Part of a small language model's weights.
Size: 16 layers, width 128, 4 heads of 32 (2 for keys and values), MLP 512 squared ReLU, vocabulary 2009, 3.42M parameters.
Each number is 128 + 32 x the weight over the matrix's rms, rounded and kept within 0 to 255. Layers, rows and columns count from 0. Numbers have three digits each.

# layer 5 MLP down (transposed), 512x128, rms 0.478, rows 156-210, columns 0-127
118137126148124150107110120132146147123131123137139144134125117144141134132125097115163138136127127120105131129118125135163142123124158131112120132116131124147159118106130140127142120098125122136124131125112146132103138133132130154121122149137116156134128129107138107132123146108139129129129135104139128130132141131151118127106122159125151127113125127122135115132112127108119125119122
127128130129125126131122129127126128129127127130126130131129128127131126130128130128129129127129125127130129127126131128128128130126126129127129127128129127126127130129130126128126128129127131127127129126131129127128130126131124130124126132130129130125127131127126126129127128126127124129129127127128125128129126130127130127128132127133128129130126125126128127131125128126131127128127
128119144102118120129099145142130117110120139142129139134139132122116130111132159110134113125134137125132135136137132146141114116127108120133096130125133138162129108117121118124149140147109122131120122106134111135124152120121123142123141137099123119108137120122121139155142136110124135136110149133110139146141123140121137136133123129102137124138139134130146118108129131131146141134118
128129129127128131130131127126124124127131126126130126126131131129130133128130129133129129130127124129129130131131127128129131132125126128125128130128131126127124128127125130125126127133128129129130129128129129127128129127128125128128130129131129127132126129127129126129128129123130131125127132125128126128126126129129128127128131131128130128132128131132130130130123127130126130129129
000130128130127128128127126124125128130131127123129126128255126127130132128127128127129129127129128128127127126126127127128127129126126130127126130127128131129132126130129127128126127126128130127127131093128128130128125131129127129128129132126130128124131127127129125131188125126130129129130130128129130126131125128129128129127126129129085128126126127130127126127131130128132128129130
130119138125126105120123121113133114103118124116143135141145138130140110133129123102129129120128137133124124140117152144126133136138131117124126138133111151142109111130118135119123143132135113135148128123146124116144110123118109147127112118126127144108112114151135119128115161126120102139124131121122095121117126131138142107143135122126138119114129130141134115126132119126129126120141
139140141130151112125125121122117142130148119136135140128127123141133124143111137110111149133147109125148133111150118124093136132144108129149104106112119134133140125118126127106107124143119120116118135134130145118103131130134126152132118132132118111110141120134109146131095150134151093121104130130141129108147124118135136123125113118113123118133139122125144115127111152132122159145150
129125127128129126130127130127126127126131128128129128127129129129129130127128127131129125129129127129129130129127130126126129127127129127126131127126130127127129128127128129125129128128128126129129128127129130128128127128129127131128130132127129126128128124127125127128127127129128128127130128127129126126130128126129129130128128129126126127128129128127128129127126126129127127127128
105111140137144115125150134133112126158133111132114144129147122119126122133110124131118162130145140120121123162140115112154140157130102130129116125106129113112135144134112102133140116150143140113125120120146119152139129125136100139133142123146108115141120136125141115151137122140127131145142137142093120136139154135133116138121126145117157134124136135131118110122125121137112167123126
127126130125129130129131126133122126127134128131124125132133131131127129138130139131131124129126133130130131131128136127139136129128122134127133129127129131126124134133127132126128129132125125125124130125126128127126128125131133128129119123125127132129131131134133129134130132132130129129126128128129126128127120123130125132126126120130126131125131128124128137127120136131125133131126
129130128125128130128128130127125129132130127129129125128127127128129126131126130128128131127125127129126128131130127127128128129127130126128133126132127129129124134129124128129129132129128132125126126128126131126127123129129129128130123128128130127130130127127127127125126127121128127131127130131127123128127128126127125124126125128130127127130132127129129128128124127126126130130128
125125128122128125129121121132128131128126125133130135129131121125130125129125130124129128123131124127134126129126129126131133129132129133126130124129124132122133129128135126126126127133126129127125134126127127130130129131134128128127128131133125127128125128135126127133125123128127130123128126126125129128128128129127127125128125126128127126133119132130126127126130132124129126127127
127126128122124131130129128126130127127127130126130130123126124128125128129127126128124135128124124125126128134128118132135130133127132134127129126131128132128129133132128129129130126136124130130126129127134128128125125129124129126126128129130131127129131126122129124126132127129123131130128132129126127126130125128129127130127130128126125121132130129127132127132125127127130128129132
125119109123127123118121129132113105104136119147153117124130127113104124120149109134121124113128138131112126120134137127110123131112134129113128141123114121146133132116108123145126134128103133131139126123138122150114118118111138128129110136141118109117145133109148143125117126111139136140135122155124137122132126135129120149110122122133130138114129126144136133120128123115125124133111
135132126134125124131131139129128133126128136125127119132134128121131128128131127132132130123124127134131132130126132124125130131120127129128122132135128129133126136126130125124131124130125126131133133126135127126126124125125138127127114126133119127129133127129126113125130138125129127127129129128119136128126123120127123124127130128130123127129131130126132129132127134133136127122124
135111138115129128136121127118129139131130145120134104117136146131143121123113130113128149120122108129111123114158139146136107122132127139129128132106158140147131132117107121112139130126117131136130131092109137114130143118136097122131153116102114123109130127131130135125136125138130145136142131120122113126148131125134143128129137112130132119133130136111114125141116116129120139135120
135129114128124133120122117125136128139131115135141130136131125128119128127129131137134123120117127125134121123117133136115128132131144129144128137137126128126134146129129131122116117126135114127125134120127128152125129115145121136131123121130125124125127128126126142144133135146125125131127115126129137115133133120127130126112130128126118122114123132133122134122136137123119102116134
125129127131128126129193129128045127111131129004167127127129128128127132105138129132166127116130129126127178128121128128129130185000125165127127129230127128127130129127127202129168126128033127126209128127127077091129126128129128129116127130131141129126127129127148127131126129129125062126147127124126127127130143127129126129127128127041127128046127130131128050127128130126215129126129
129129126127126128126127130128127127131133126129128129126129129124126130128129128126129129127130127127130129128125130128126130128122126129125126129129129130126127129128128129126127128127129130129126126129128131129127128130129129128128128130129109129127125127128129129127126128128126128125128130125127130128124128125128129126127126127129126127128128127128127130127126132124130130128131
147107134107129135152135136127122092136136127139131122144139127135124127140111134115121135135130121118163134139152126131126137116130115127127137126109131127155128129141125136145133127125148124133126127131118137135111113134109116125103135133113134122130109124132150117145123138130118113159143126116135111110117129117135115131149117137134145139130120137105150141123130107114117102119141
117140146112134120127122116131124125124150128124128145125128136121118123133138123137117133122146143135128112132149124134175113152127137092152144117132137143125123133121116129133138118132127153131139131129125122128137123145136127123124154096132114137137112112128143135118137165112123128124139090122106146147121131120125141134102158122121144152111126129129117123135136125142119117113125
130129128127125132128131127126126125132130132127130127129127133126126126130130131130131130131129132130129133131131128129131131128131128133128130128132127131132132128127122129125131126130127130128128127128123127126123127124129129126131130129129126125127133132128130128130127132130123126127124126128125131128128128127127130131126131126127132128128130129125125129132130128126128129130126
128157125112143139130131116121119118129115118128141152117159121114135119140141138119125109133122134141140111134154144128138151137135146121123127120109130144120102150134124130137134129133100121126112132116143116136129117131130146130123122122138128118131139126127129132148119132138124138146125144142134143133142139112140124113130142131133118108112128126112130125115105137129107134132144
134107147131147130127110143116105134128123128130131143159110154140134138119102149130109131125131149157123132132123140097133120146103143130139121135144110104115147127116114114124130142142132149107131112135134131114131145119118130111117141115101102113142124119109139131108114120136145142150127131133152120105112124138135142116102117125135119145133123145122111128120122120143139135149141
127128127127129129126128128128128128128128133128127127128130128127131130128129129130127127129127126131130128132129127130131129130126125128128127124126131128128126125128128129128130127130126128129128129128126131126128128129128129131127127129127126127128128130126129128129128129125131127129128131130129126128129125126129129130128128127129128127127126128130125127130128128125130128128130
127125124125129129129130133128127129128130128127128124132126125122129131125127129125127128128136127132128122130130129133131127129124126127126128125124132132129121127125127130130126126128129131130130128123128131131129125126133132133127129129129131127127126128126130128131128124125125128129125133128127132130132131129123126126130129130123136130129129134129126132130125128128130127129130
136145115133109119140125142141141130139139115138133126122135131125133130128125129145210141130119126112114137139124127144147147163142127108134134130141123134118116143129128150122140131126111131119131123120132111122127120122127132129117129131117142121097118134139133121140122122123111119132134129136113130139124122136143117129135138142121097126118140135135120128155126138123130124127122
126126124127127125127123131131131128128128125130128129128129127127129129129126126127130132130128125128125125129130127129129129133124128127126127124129129129126126127126128131126126126131127129129127129123130130132125124127123127129128127130130129127128128127130128129126131129127124125128129128124125127130133129126128127129126127127128131126127128124126127127130126131129128133127128
127112127105126109126099122153116138150143124128133116112142124109123116111123111160130125123127153124128142148124129101133147142118120127151111129120128133110125128121136121131117136139107116107135134127140123153122116152123108129135135145132109120131147133135117120130099120110164125133120142125107128132116137134122112111123134115136114116115139161133123111123124103113124128141140
109119142137133139143115114143126124150134115127123118118122136119117155126118133148101111102133145130100126114111127123130131128105147124123162132131135129133128114129100151118156156147103148126129100129123117137115099104134129124133120121130101140120134147138140133106174125143118107105117138120133115164157139144107153148121137117134127135139124130135148128132132148148105121139116
127129127130131128128131125127126128255129129129126131127130129128128130128130128129129130131129128127129130130127130130128129126129130125129130131128131126126128128129127127130127128129128130127127126129130126132127127129131128131128127129128131129126130130127129130128129131129127129128128132129126126127131127130129128130128127127126129126127128131130129129131129128125129129128129
126139124131139123137122111109130118140131114134121133118116134132131127127123148124119137109137141148131148142128141127116098139131130142123129124151151122114138135126127136125118138146120114127121121147121118142100114121130118153120131126127131125106151108118141130121129139137113130128113137117135107148139135120129120123119133132124134140129119110131146142121088157125151126136112
140110113123126102124119130129138139139104121127134158111126136115123131139140137147127119122153127135129116151118155117131134099115136149120124133116118151145099139121134116120143130147130144124132094128137133121142115124131110134129116104110130117110128132104138145108150134141118138128138110118133132124157136134132139150116110107150142137146117139098145121137147134131137120155110
118149129094127129120141120137121134122134136115116114137146127139147127118128135101138133140148126124151114146163127150157141092117147142114133123092115127114121109125126123133143129137100121134132116120139133128132144126154139134106157113146109130124137119131127108132128123150134128138140148100127147123137133137124142102128125122125160121111126126119137121114111147136128126118121
136131132137131120132121131135145124121118125122135119123118128121114120130129147128127126123143113130129123124115130135124124136118129129128124132131125125136125128119138130129126131130135133128134118132132119133121130128134130129133133134130127127126137126115121127120125125123123126136120131139140125134123125131137127128133126128134115143131119130142127135134127137122126120135134
124105110109116113144122133120136141116134129153134126133134142119138142157145131138106116133114125114114145111118142121108134128130125119125122146115129150156132130119113119125109126128106123138136130117128131152127113135111126136116154149157120141110123124138114131112121118125137133126100131134132115126133119139150111146131125148137140127124129139142124129129141118128126113126128
125126130131127126131126127131128127127127127126130128130126133128127127128126128127127128128129126129131130129126129129128128127130129128125126128128128127130126129128124132126130128129130130129129130127127129127128130125130129127130127130127129130129130131131128130129129130131124129129127124130128127132128126126128132132128127127130127127129128127128130129128130126127129130128125
123131133126128130132125131134133130130127128129131128129126131124128131126126125130128127131130127125132130134132129129126127130129126128129128126123131129127128132124127132131130125124127131127122127128130125130127126130132128133127129129128128131127126128130131127132130136125128125126130134131127129123130126129129124131126124129129131130122126127130124129129128127130127127120129
132127128129126125127127130125127126127133126127128129126125130126129127129129129124129130127128124128131131131127127126129131130126127130126130128128129130127128128130127130125130131129127131128130127126130129131128128126128129129129128130130130127126130127131126126130130129128127126127126126128128130127128125128128128128125127127130127129127130131132126131129127128128127128127125
102121132105130147135143119129140139128108130112139136098114133111116118145135122139131133160143147124134124114149129124159115125117121140131135128130131129119132098140106133121128141129127137105143112121145101144123129137148139151135124121121154134143113164116153133129136135132131128107124128112125115132121126131128160141129107135114155097134133120149133114124144134131140133112144
125129130130128127128129129130127127128132127130130129129127127129130125128127130127127127131126126132127129128128130126126131130127128129127129129129127130129134127131130130128126127129127129129127128125124128126128132132133127128127128128126130123127128124131127124127126125129126127129125127127127128125129127126128125127128130129128127130126131130130126128130128133126132129130124
138130128140137132140130113133107114141129099123117134114149159116127131119140147138116138113121139123126121134127121115132127146116115129126148126116117126121125134142119130133121142112128130112119131152120125151122128114112135136133124128141160135119146127114110154148140115144095120139133142128125139117121124116151127136128132134114114143126136137122126144138128122100124126123150
127127127126127126128127129128127130128128127128130129128126127127128130128130128130129130129129127127128128128129128128129128089128127128128129127127129127127128128128126130128130128127128129128130129127128127126129128130128128126129127127129129128127130129129129130128129126130126128130127128127128127128128129126127127131129129129130128127128128128255128127129128129128129128129130
127125126130131129129129125126126128124125125129128132127127132129129127134130130131126127130122132132130134123132127127130126130126125134128128130126128133130128128134126131127125127130125130126132127125128125122123132131135128129126130131132124121127132124125125126131127128134129128127128130122128131125127123127130126131124128126125126132124131127132127130125133127129132129130122
132127129125129126129126129126123134125132127124129127123128125128130128127131123126129131123128127127127125129130131128132124125126127128128133126125134125132130130129129126127126128126127127129129130129130128128131123127124127124128130129129127132128131127125125126122126130129128124127129130125129129128127127125131128125128126130132130128134129128128129125128128132132127127128130
127132124125131128129129128130130130126129130126129130130128128126131130128130129130125129125127126127128129128128126129131129126129128129130128127128129126129129131126129131128128126130126131125129126130130126127128130130128126124126129127126129127130130128129129124127125128130128129127127128128128125126128129128127126127127130127129130128127129128127128129127126132123129128128128
124163119124149120122122102135140130151141127138138125127138130141132140162135146141139128141114110127127105141181140132151145132143121113147138130107122140131141140130134121144125131116095127139129147126161131128134149121127136141137129127145131132129126166142137136136123124132134111132133122127142110110143133117122125124121129120130139125122138085124138131132115124114128122144148
128126127128132125126123129131127125130130128134125132135134130124123129130136129132131129123129130131128131126129128130131128133126125130131129124133125125127136131129124136122120130129124125128134132123126136126125130131122129132133121132123130127129126129129127129127133133131129128126128129124130128125137124128128124127125131122124128128123128132130126131127128129128126127126134
127114114118128135134121121112119143119161117154129125128136125129131133102130088151110148127100136110128140133143130120093129132103121133134157122150123120123128101130135135123135129147106136119125143118137132136126126125113129132124122138140125122115139121117137127159132107126118126140139134141125107127120136135138110164109104108122141147124129123122121111123121149114151136137155
133124141132133129119095118142110122126116144144140117128139128113117131141132143133102115115121121111129103112098136099111134146126143132109152120137119118123147135150137136104131171134117158131124136102138098130123135103113125131140130136143119138160138125135122158119141129113118100130125138132106117127114147119125149101137121136134118117118126128127158121102116105133121113113150
116122126119097118138134137119128093145131125127144112123135130143128142145112111110127151121105144127129113132137128175141118148122138137134125154111132107133135128130106141147128111134131127140121114140121122137109129112119154131132119115092124147140154132138127144141135101118122118120146129124134102118127120146112114140121144123146121132145143129130129125130110108114148134120130
129130126127126126127125129127129131126129130130128130129131127125132128128129130127131127131127126132132131128132132127129131130129129130126129126132124131127130129124125127124130131126126130131131129129131128125128125126130126126129129133131126129128130128130127127126130129126125129129126130128130124130127125131129124128124130127129127130128125130130126130130129127125128126128130
132125127125130129129132126131130128127130129124132130126126127131129129127129127129127129131133127127126130131124132127129132127128129132129133129131127130130125128129130129128129128132129128131129125130130127128129127130128128129128130123129126127129130130127130128127126130124131126132126127127127125124131127129129125122129125127131128130130131133124129129132126129125128128131133
120129129129127126128129131125127126127128126127127128129129128124130130126127131131129130132127126131129123128128126129125131129127126123131131125129133127128129129129129126124127127126130128128132125129131126123124124127127128130129126128128125126136126124122127123125127130128126129126124127129124125129130129129123130128128130125128130128127132125125126127124132132128127126130129
120122136112153117126130133141124136115130118089111115118127115143139138114117146129125117124136146120142134126186120124161157143132124146129121134119141122116108128121144150139131123143117133128130115133132124123132132131127128146110136133133129118133124135142118119120130118143128132122144133134106124108133127140127127125131135132108150134139135141134114141130124141122129126121122
# layer 5 MLP up, 512x128, rms 0.156, rows 157-210, columns 0-127
129131140142121131124118130131129130128120130125119119113126119141135128126123126116117126118130134127128121139106121131115130125128119119125123125114126123139130118117142125118138129126145114125124128135129118124148128123118130120137133129108127137119125133136123126132118139137123134121134132134131137125117140131132144128130119135137117119121115140134138124117139119133139119127117
200171170129161174153131137095196100121119119111119126128083077099160027109078127124219138199138163119124127148128122161080153124081066142187135170064135114158118130174089076154109111107114145153107106119157094144071142162164071035128165148112068187102099128139139146043181193180141129132123126146163156113124114187062159175153037187251094134183117055097164117065043169112187133159121
134135147131129127130127130135125127130125138118136128124118111128121126124127118126122128132123130112134120128101119128107133121139123122154126127123117123132133124113131118116135131131146124126141121133125131117137121125128139119127126118125119127135136135128134128117122136137134144123132125132140133144115125129130137131138121136124115119125129131128137118125131117135124119130133
118125135136134119132118124121117126129123143122123120123124125127119126113124123116114120123118132133134134127121131131107138110134136119130120137112124126126133117122130124135132127115131124126135122130127111120130134114120125121128138128124124130127126125138134127129117138122137134121138122127143129148113133138122132129137120139132108118123122132124134111123135125127134119133121
097190084170152119138089125160135140158172144137096106142067087142155145155091114087095171068064105174111131183112177066098044126151087090150134114111202054124132102096097119143179133085133155071111075097159142110084130166070176169061079073177143154112068157101083122134142194132182107155120093094122109159075164199071138110121158101201152144101129118113132176144181155176147180138099
139228208124088127075151102135134149211018117133081088112142126172076182111183129111188181142175201128099162146124034077058141106179157121096138147156040141147091100134167126179168114078169122155175147091086115082141226112192155129152145077077175101187070178152188082134080109085108096148087146102147106150144142156088123217117187129132138224154101125181110080180087079056113115113135
134127130134124119115124132136130130125125138116117121115130129136132133113126129125118134127131129129122128131115121130121120119126124113141117134116135129132123125127128125124133136123137133123130112140137133124141136122118125133127138134128115133128118139122138144130120129124132140120131133125144119136117144142127132124138133142138116121126131131127129121118144116125134119119130
166125187198160027094049127198089088176065093140075147123044127109101069117088133035095131143061075065148145143117077176099111110128169121211096147094044153193162063014088113147216133063209038078171178117149168165065212073150105134217157166126036152141084164158208185060087162152092124202201134209146089160103199193079228195166092211086077139116129045114213078109147059080083135091050
150128136146139121118105127117149126137124147114134101109133124116126133108133114119134147141123112126130121113103123134100119108134145117149115131092127132124131120115128122135130136109151126117130133124131136112148133118122139124145153121119123132137124123134137134118118133143146140123120109109143132133114133143128159142142134148137127136129122110138113105123133140130118112107118
135123133142122132118131128114133134124128143121125113124116131137122119114117116123123129122132129121121124124109121135117118114131136122135133127131132126123131130111135108118144120120138122127133132137121129116129133118115128133134139126118127141138136133128125143133120132117133128125139123125144135141118141126114123130134126150133131127138120122123123121127140123137123122122124
126134137154114118130105131133119137123135146120114115127109121119129127111130127123116147130130123126130122116106124125105116105126131123125128126117119129123133122117126112123142135111142125119131123135105127128142130114115130117121125134108120139133107122130150126123113143128128147110142127136137134136123116127124132136139115132134117129131107116136127122113125130138132111121127
135141127123139135129135124112118133149134145143124099136107118133119140132121136118134119145137157140133148103125122108122127124122123102143148130109112138125126120115120130129124131120123115134119109131118106121118119130122144109131131124140125132148129144136128133124124114131127122122138120105131132139132122136125134137127118147129122125113126145137116130116141126115139143116125
094088072094103097154082190115191091156158124145145072096126120166200130118181055105078123184100167072115089138127138112092103110063088128130131136104197115106106111114107098156105059106127120172140072160098154058129167095037123083105132094154087110197128078165115101068095168180137120109160136139126153108120113131119126082137093105154096133145147141216036097147153131178206128028128
153116144144092123143118119111112141134134154124108100117109108129117133107124101107124116109135124125135112140108133151082101118139112103127121129099111136130131119124128108095136143112128120117146115136116120096125144133125117135118140134107102137125109136146116108119116119115142132114126138142155144136118117132121125132149104141163122133142146107134127111125127139136138106122121
132096144118123154186017105220124192157116177164094124124182170088098119095121055155098119103130099160152118136043151155116120113176074123132121195152131141154126149110156112117150154155093092099102073087090048188155104103121162074145191125121116092128147106157139162078062108085116196103119173123111113173115125144118126122132138122150042136107162092078091074123118062121092101144131
119113179142106062095120160106149174148142139143121084106117143097105116132109128098100157094139101143125110174129138158138115133084086143122144097098080156101120120117133120152193147103115121109109118141130077066162188092094205106170128160138085114178123128098101080152125143126157115112102164134153089140113099114164144146171184131139101162126117159136097123125153148138140083181102
136132131136119135120116139136128137132131134123126126125127127126130123121117108122119136128133144131121131123123131136117111124130141113130118129121126124129131125112133121124138129120138114125133127131112126125140136129126133117131132130114115132123119129130130130127118124127124123128147124135139119139127128134132127143138117140127127125128117125124139116118125125130135126122130
119133134143118130127135120125130139134116139127118120128118127129130125116124124128115113120128135123120122130114135136121122119128128109138117133109141123134121123111125126123138126126138123133137117125115132121140127129130127124133143125115117137135124124140132127128117133133133121135126129116139139138116144141119140129137117135136117123141121130124136110119135130132134128116132
118174240103110094116116140112092149071116196094140137156105043179130218145137100129111125109150180127161101140116183187115123000093115104158072098189151103193091093161168143187117162137139098171162113154114163124105215044161136118104134188141142133201147184102170158111134138131088151109149144117162100148112066140128078194202075085159049102049074156170067141184138072178128052159116
085039169121127082068115109119201108051049080140079105154211118206212092134094041072115168084096153128129191056125107098107109116148137134149118044130155147130198111129164108064103150050129119194182151107116167116099241126064179064187163180166114164178145131205148120094148139111178152107100115053107167204121144123094146159129159175078125180055073166075159125100204113062191141192141
129127129147118126117125136119142138140132152111130117119118109136128116117111115123122137115133121126119125125120124122099118112130128109130125117124115137132125115112135126130132128114154129131141119139118127110140138131131139120135128129122128128133124127151110131121118145132126124124144126130139135125121136126126133140143121137137120129138113124137138107130143129119124125126127
209155168148148169139097097187178110192123154121091151135147127113132139115102112108080090121101202124179080065139104097106094138109178125208088085110150101171041126131225099127125175150083163133137166127113104066151173133059135110103180065164185087176124074138168131094118115171147166114130160211164091096069120166075113087150088103118128067138076096047104055143152072173165134191105
197189183144154114160108176128113204185138072069159098085075127061088082102107106158152149175148066173090210119128046101094104087102060148131066169100120143115057132030059138114132090150239040143135103185103086169235150070083116146250153027122139151118099044094159160227095144119108255063180105196137137135045184162137063169134171139072122159060067038166152099136133139172208152107184
125138134142133132118132125124139131136121137122115113121129126136128123111116116133124123124128134128125123129118121129119125120130127118130114131115130131120119116118136121123134125113130117123124121134118129127137140125118140120128135128116130137133115130141115142127134129135130138113129117128132139134120138127105132141139114132127124121136124124126130118122136116131129125126122
135123137141121131124133128131127147131112138120110111122142109133125126107109127120132114102127128116126113111124116134118118122132137115141116140107120130132129118099124124122141141132137130143134115133127121120132138122130115118129138123119127123127112140137123134126118139129137144136128122131164131135117133128126138137150117136136120117130117125139119116133122115131122120119119
189104098160139133115123140113117184151082125131139086123127154166141116136098112143090096138084127112137130074094137099128074100110128139096140118122114083112119082071182049134129155151163086104117146149115136133145144150155208135161210156116117157180106117081151157126067134076151151141151182124143113148124121126107127101139137093104095167144140070123139067063152090171119140134092
144142140128129144103131117122129118125122137121132116127132119133123118112126123121124133128129123123139131117106129131104109123132128113139116128108129124135131105124128125109127138129127121117139127135139130125129139120139135108133148143123114144132121135131122126119124130124130137125139131122143125140115127138115135134146124138133134128131116140148133122126131122125134130116117
213191094175200070180145097140144127149143084128105081070151158091084087102069130090214089179200164132054113119120148133124105156106124110091115142052062066206091142101062114036180141037173151108180051170147149184204117151095133167156146072114074085075144140231075088083145163164190200102132127174127197112105126192089170116167162142095158183241095183194145104172086145093087102137139
191002103091151012076098185099074213133161255103127077114142039118015139137153065084151122127065051172199177136109135131045080118159116124106166152111189101182124148140182106173169205161187020153238107143146075127170191029134115078175115232124198122100086117136170053159089133175108252168133166196255065167043128084205092172155129131083045188049122083209204132114141199159113120138140
130134135146122124118118129122120128133135129118126118123123123136119136118118131133123129112121123127131139136119124133110126117128138118134124140128122130126122129123130119138133134124145122123130122132114124112120131125131137116137135121115117135127129127139118130124126139128135138133135126133141135140127131135121145127141112141130126128131126127130134125130136118128122118125131
152130116120135127138092092147114142177160110084096105119110058230111103056119116144143196113124212107103073119115120193129074129082167140136120044127186133083043102122168170105144071172155095177199021153144186104144126061086088061096102058087163212139056096146206110120135153163180196140105113165132111147106179114152128123121117155068145085196075130134093124114151175210207158110120
167181126141141138019099141082150139063140081114059156130131105165110066108011107173126176140084121160153189089115142118104133137181065133178149119088237116171104103097172134086169126149069166080144136058103151138205197170083194029208140102150199132227142198180139218029109181108175119092164202122139095130052133112234089129147054173187094172071048163139207052161208132155141158153097
076082137113200216114106158072052177172163165172109144132138126089091115042101128189109085143058174138055151182099114170097140053065182130184096157031131169230114032161149144131122166096118074151187082107145096091147121159147146042255142138158057137121152129064086193069218180165178135190166136127151034066072109173096181107157106161142141188065094153026177069051121144161131119131087
127126136151143124097134149101108129126139108102140134117133138111130128101139083121124151094137129160150102132115143085119128126118130083125122142088135089142106134141164103093145119127131105146095149158109121113132119155129129129133126172152140115167137136139168144153087123100151102150154125161141161135132107143149142151150137180154123143142107182157116144162094108110141092092138
137180194098190166090160107140110140236149132062061131179145151128095047105111186081177066121068150090207158138123172133078117063106129131208184139117090064121086148123178179179128138119233131117086108151162175043098142156150185129170119054126077176224095132116131112108131145160143142092119092160114188153082179158068118144128181144105087106113089136101176081131111132086091124192135
128134136139106136128127136135131136149125145119129124116127120137125132126119114136120122119124136121126131116110115127126120107124116123141117127117129120126112120124133130125151128116136115117128129125129128117133137129129134126135137131121128140135121127142137134122120126131134130122131106128130136127120138133130126137138128137132110123124115125127118124124134113132128116137136
145123132150126130111109124132149136142121128128126127119130113125131117112115126117118123118131133119111136128116120118116121119140143104135120132113124122121133121111130128136134127111122131123141129126112127108141143121119144134123135119122131134132113126141129137123128133132140129125150114123153111134104117157120128136158136140125115126132130142128147133119125137136123111103112
127132135138115127128133124125143124128127132124115126125130108142123126109125123135128132118128135114141127122114129138123117124127123112141122118112133124122133120129128122125138135099137112131128130128114136125120123123125141123147134124122133135144112125135122133116122138129145143129148118139141141130117128136116135136132123142143121127139108124133131125123130125134133118125129
078135115244151058157170178056167156255049167103119146135066094060058042077122125193197161164137068090067188007107051167109149046040136112161054123130023199117144000177089122184191106096194156106101077183126151171118120245161097163199129123099172118118147160162058030123169116130100124158162194058206148144098089154168116198181024136075166085213128120091112091128073142132141073095169
133127134142133135126127125123131141120124139121116115120121122141127122116122107121116130127122133128135127126120139135119108105128126125125132126120132122117111123131131133124134127112135127132129128133115130123138136122119135127125139125113127132126123122128129135123126139128146142121133126135141120129126141135122132136127115136126115125134111132137130127115122123141130119125126
106137183215172090169154086120098160198142128122114065161083145127117078117083118137001135130065148125158140153083177200108091181091110120158176120165089044141124152034080136145207138148132030085093152139102182173099081128050177113113201081137136124148121123133102213123125092146178148034142132064133230189093181135176124072129164118105098229178101151116140098170129064110090119131082
132129138138134131130114129143130122126130144119131122118126116122118126127124117132122121129121124130131130130110120145126113113130123125126127131125117134131136115124135120117147133118135129118131132132134129114130132125128133113137136134132118136133122132137138128120137126134131127128138125124142131132119127124121142130143119136125122129131125133132127126125134130125133131124124
137134130155124132128124132136130145145115150115121101122134119137121123104104115126118149104123124124136144124121128136115119112119125104138125126117120130128125110104123134121153140118154113126131116129131126089124135121129138122144151119117127137133105133146125132126113139127134140106127110123166132122120148133122128148146125141139125132144122134141122119119122121135125119110101
140133139127124121125119139117128129142107145124110115130115134133127111118113125111121119140128139121127127134104129149117120118117134112131133126114121109134127122130146132120143125121137130131134119126129120121138125120134134116139134130127107128133122121143116127125123134145149131139138130128156144130123142138129142135154125133131108114128114135132123127122130124119138116129114
128130131151125121116128113126132129137128131121120117123117131132123126124123116119132133132121141131118130143125120134109124114119137114140129129119138129118120129130124118127140132133136125124131125129121130121137119132125139117125136134112117138134123125142133128125112130123122128115136116130134138136125140134123132118142129128124113129129114132122123115119138128123131126116125
111184121149150061083048093161130192137162175096148133109022085155111176072120131179114157148076073198097034142131230215132133098147157133133128092098091172114100108079106129121125045046121174128147169110104047140158131128117180180205148173069090144137155171190091137161195123192163092117106087062188143080099139080090117103142152115207109175126136070141159157114119080161175098173203
128120135134116133132117129137126134123124142119112117124109110132125130096121099118111132134123131134146116132101126125118118131135125094123126130127123134125117132118124110120146115121137121127128135136114118121135131133115123103153138139118122133139097118145128137128126135131135151123134123153140131135115145137131144131140117138144116114146132131129133120124134120127120114134102
075099084165178130073158126194132144166193132057074162084093139118070074104137122113060134131237162111092159101102139173076150090053212134157164193144113074148034066154129109074160113121129078142138071119209192096101170101104205114118121097082086132080143062101117123093113098202172203036255134124129111175078185122029162226129084143138124088115083164165138072029081192118228169078072
113217161138149156151068086186156099177199240191101176107175160183157098121062110147186095036102164069136092131101115149057075097149223122076026124118184178095073088129082171113113087071125079051102153103065029145106129091233091068153127128049130079154148181198051092126040194078140140128178066165255041109069080130191163099124123200148100166066127000149178110093108045127126126101086
129072133223035123154119112180129114081122162161086110125038129158129155120026127194138090190104147071170095061107099127120014118163141089113174143110151103173112086168101153097198209090193152185173131069045062169093144177082126090072099171066147229027136080197094183126181139153116224118087138018125113088099220158182189059133097168106176161170121073089133135158048130114215164118187
134124135137132127115126118129135145130120147130125114104132123140131131101122119121122132133134123117126122122121122132110127123142128121140119131103131121121134121125128126124145122132136125135121123138134132130148140123119133114129133131116136129134101123143123117109118133128131137131123121121131135149117139136136146135148126138136121121129112130133130120119143127132125111131130
116141137137115146120120133124131133125106138132115121127120116138120123120130105128126124120119122128131118124117131136111117107118121112145105128131130121121124117132127115125140133125130118131140115123119126118128156125129133128135139125124110129144118138122116130117126139115137148122140126127143141128122130129116128135144110136123122123153118112137138123108131120130129116114126
120117138144125133127135129142124126129124146129129111128130118139127130121110106130107111135121131124129116120121117118112128116127119110136120137102130115126118119104129130120143131121138112130143129121117118125143138132121131119133147127117124121128111147133122123116131130135132126121130110123143146129104125134117137137135134132133118115140131119124132117120128121140122119132112
102146118110111137100141110084123184191073170196117163124138078170181108085139098139151078136086061143123105161133112116145153084174135111160150165114175150065139064117104102152130127100137086068079111177134103095155115145124110072141123101142091167122179133135156168155103145071151118129119138137124131155137101118045113067141141156146117061096053088123133088128126171153073080084149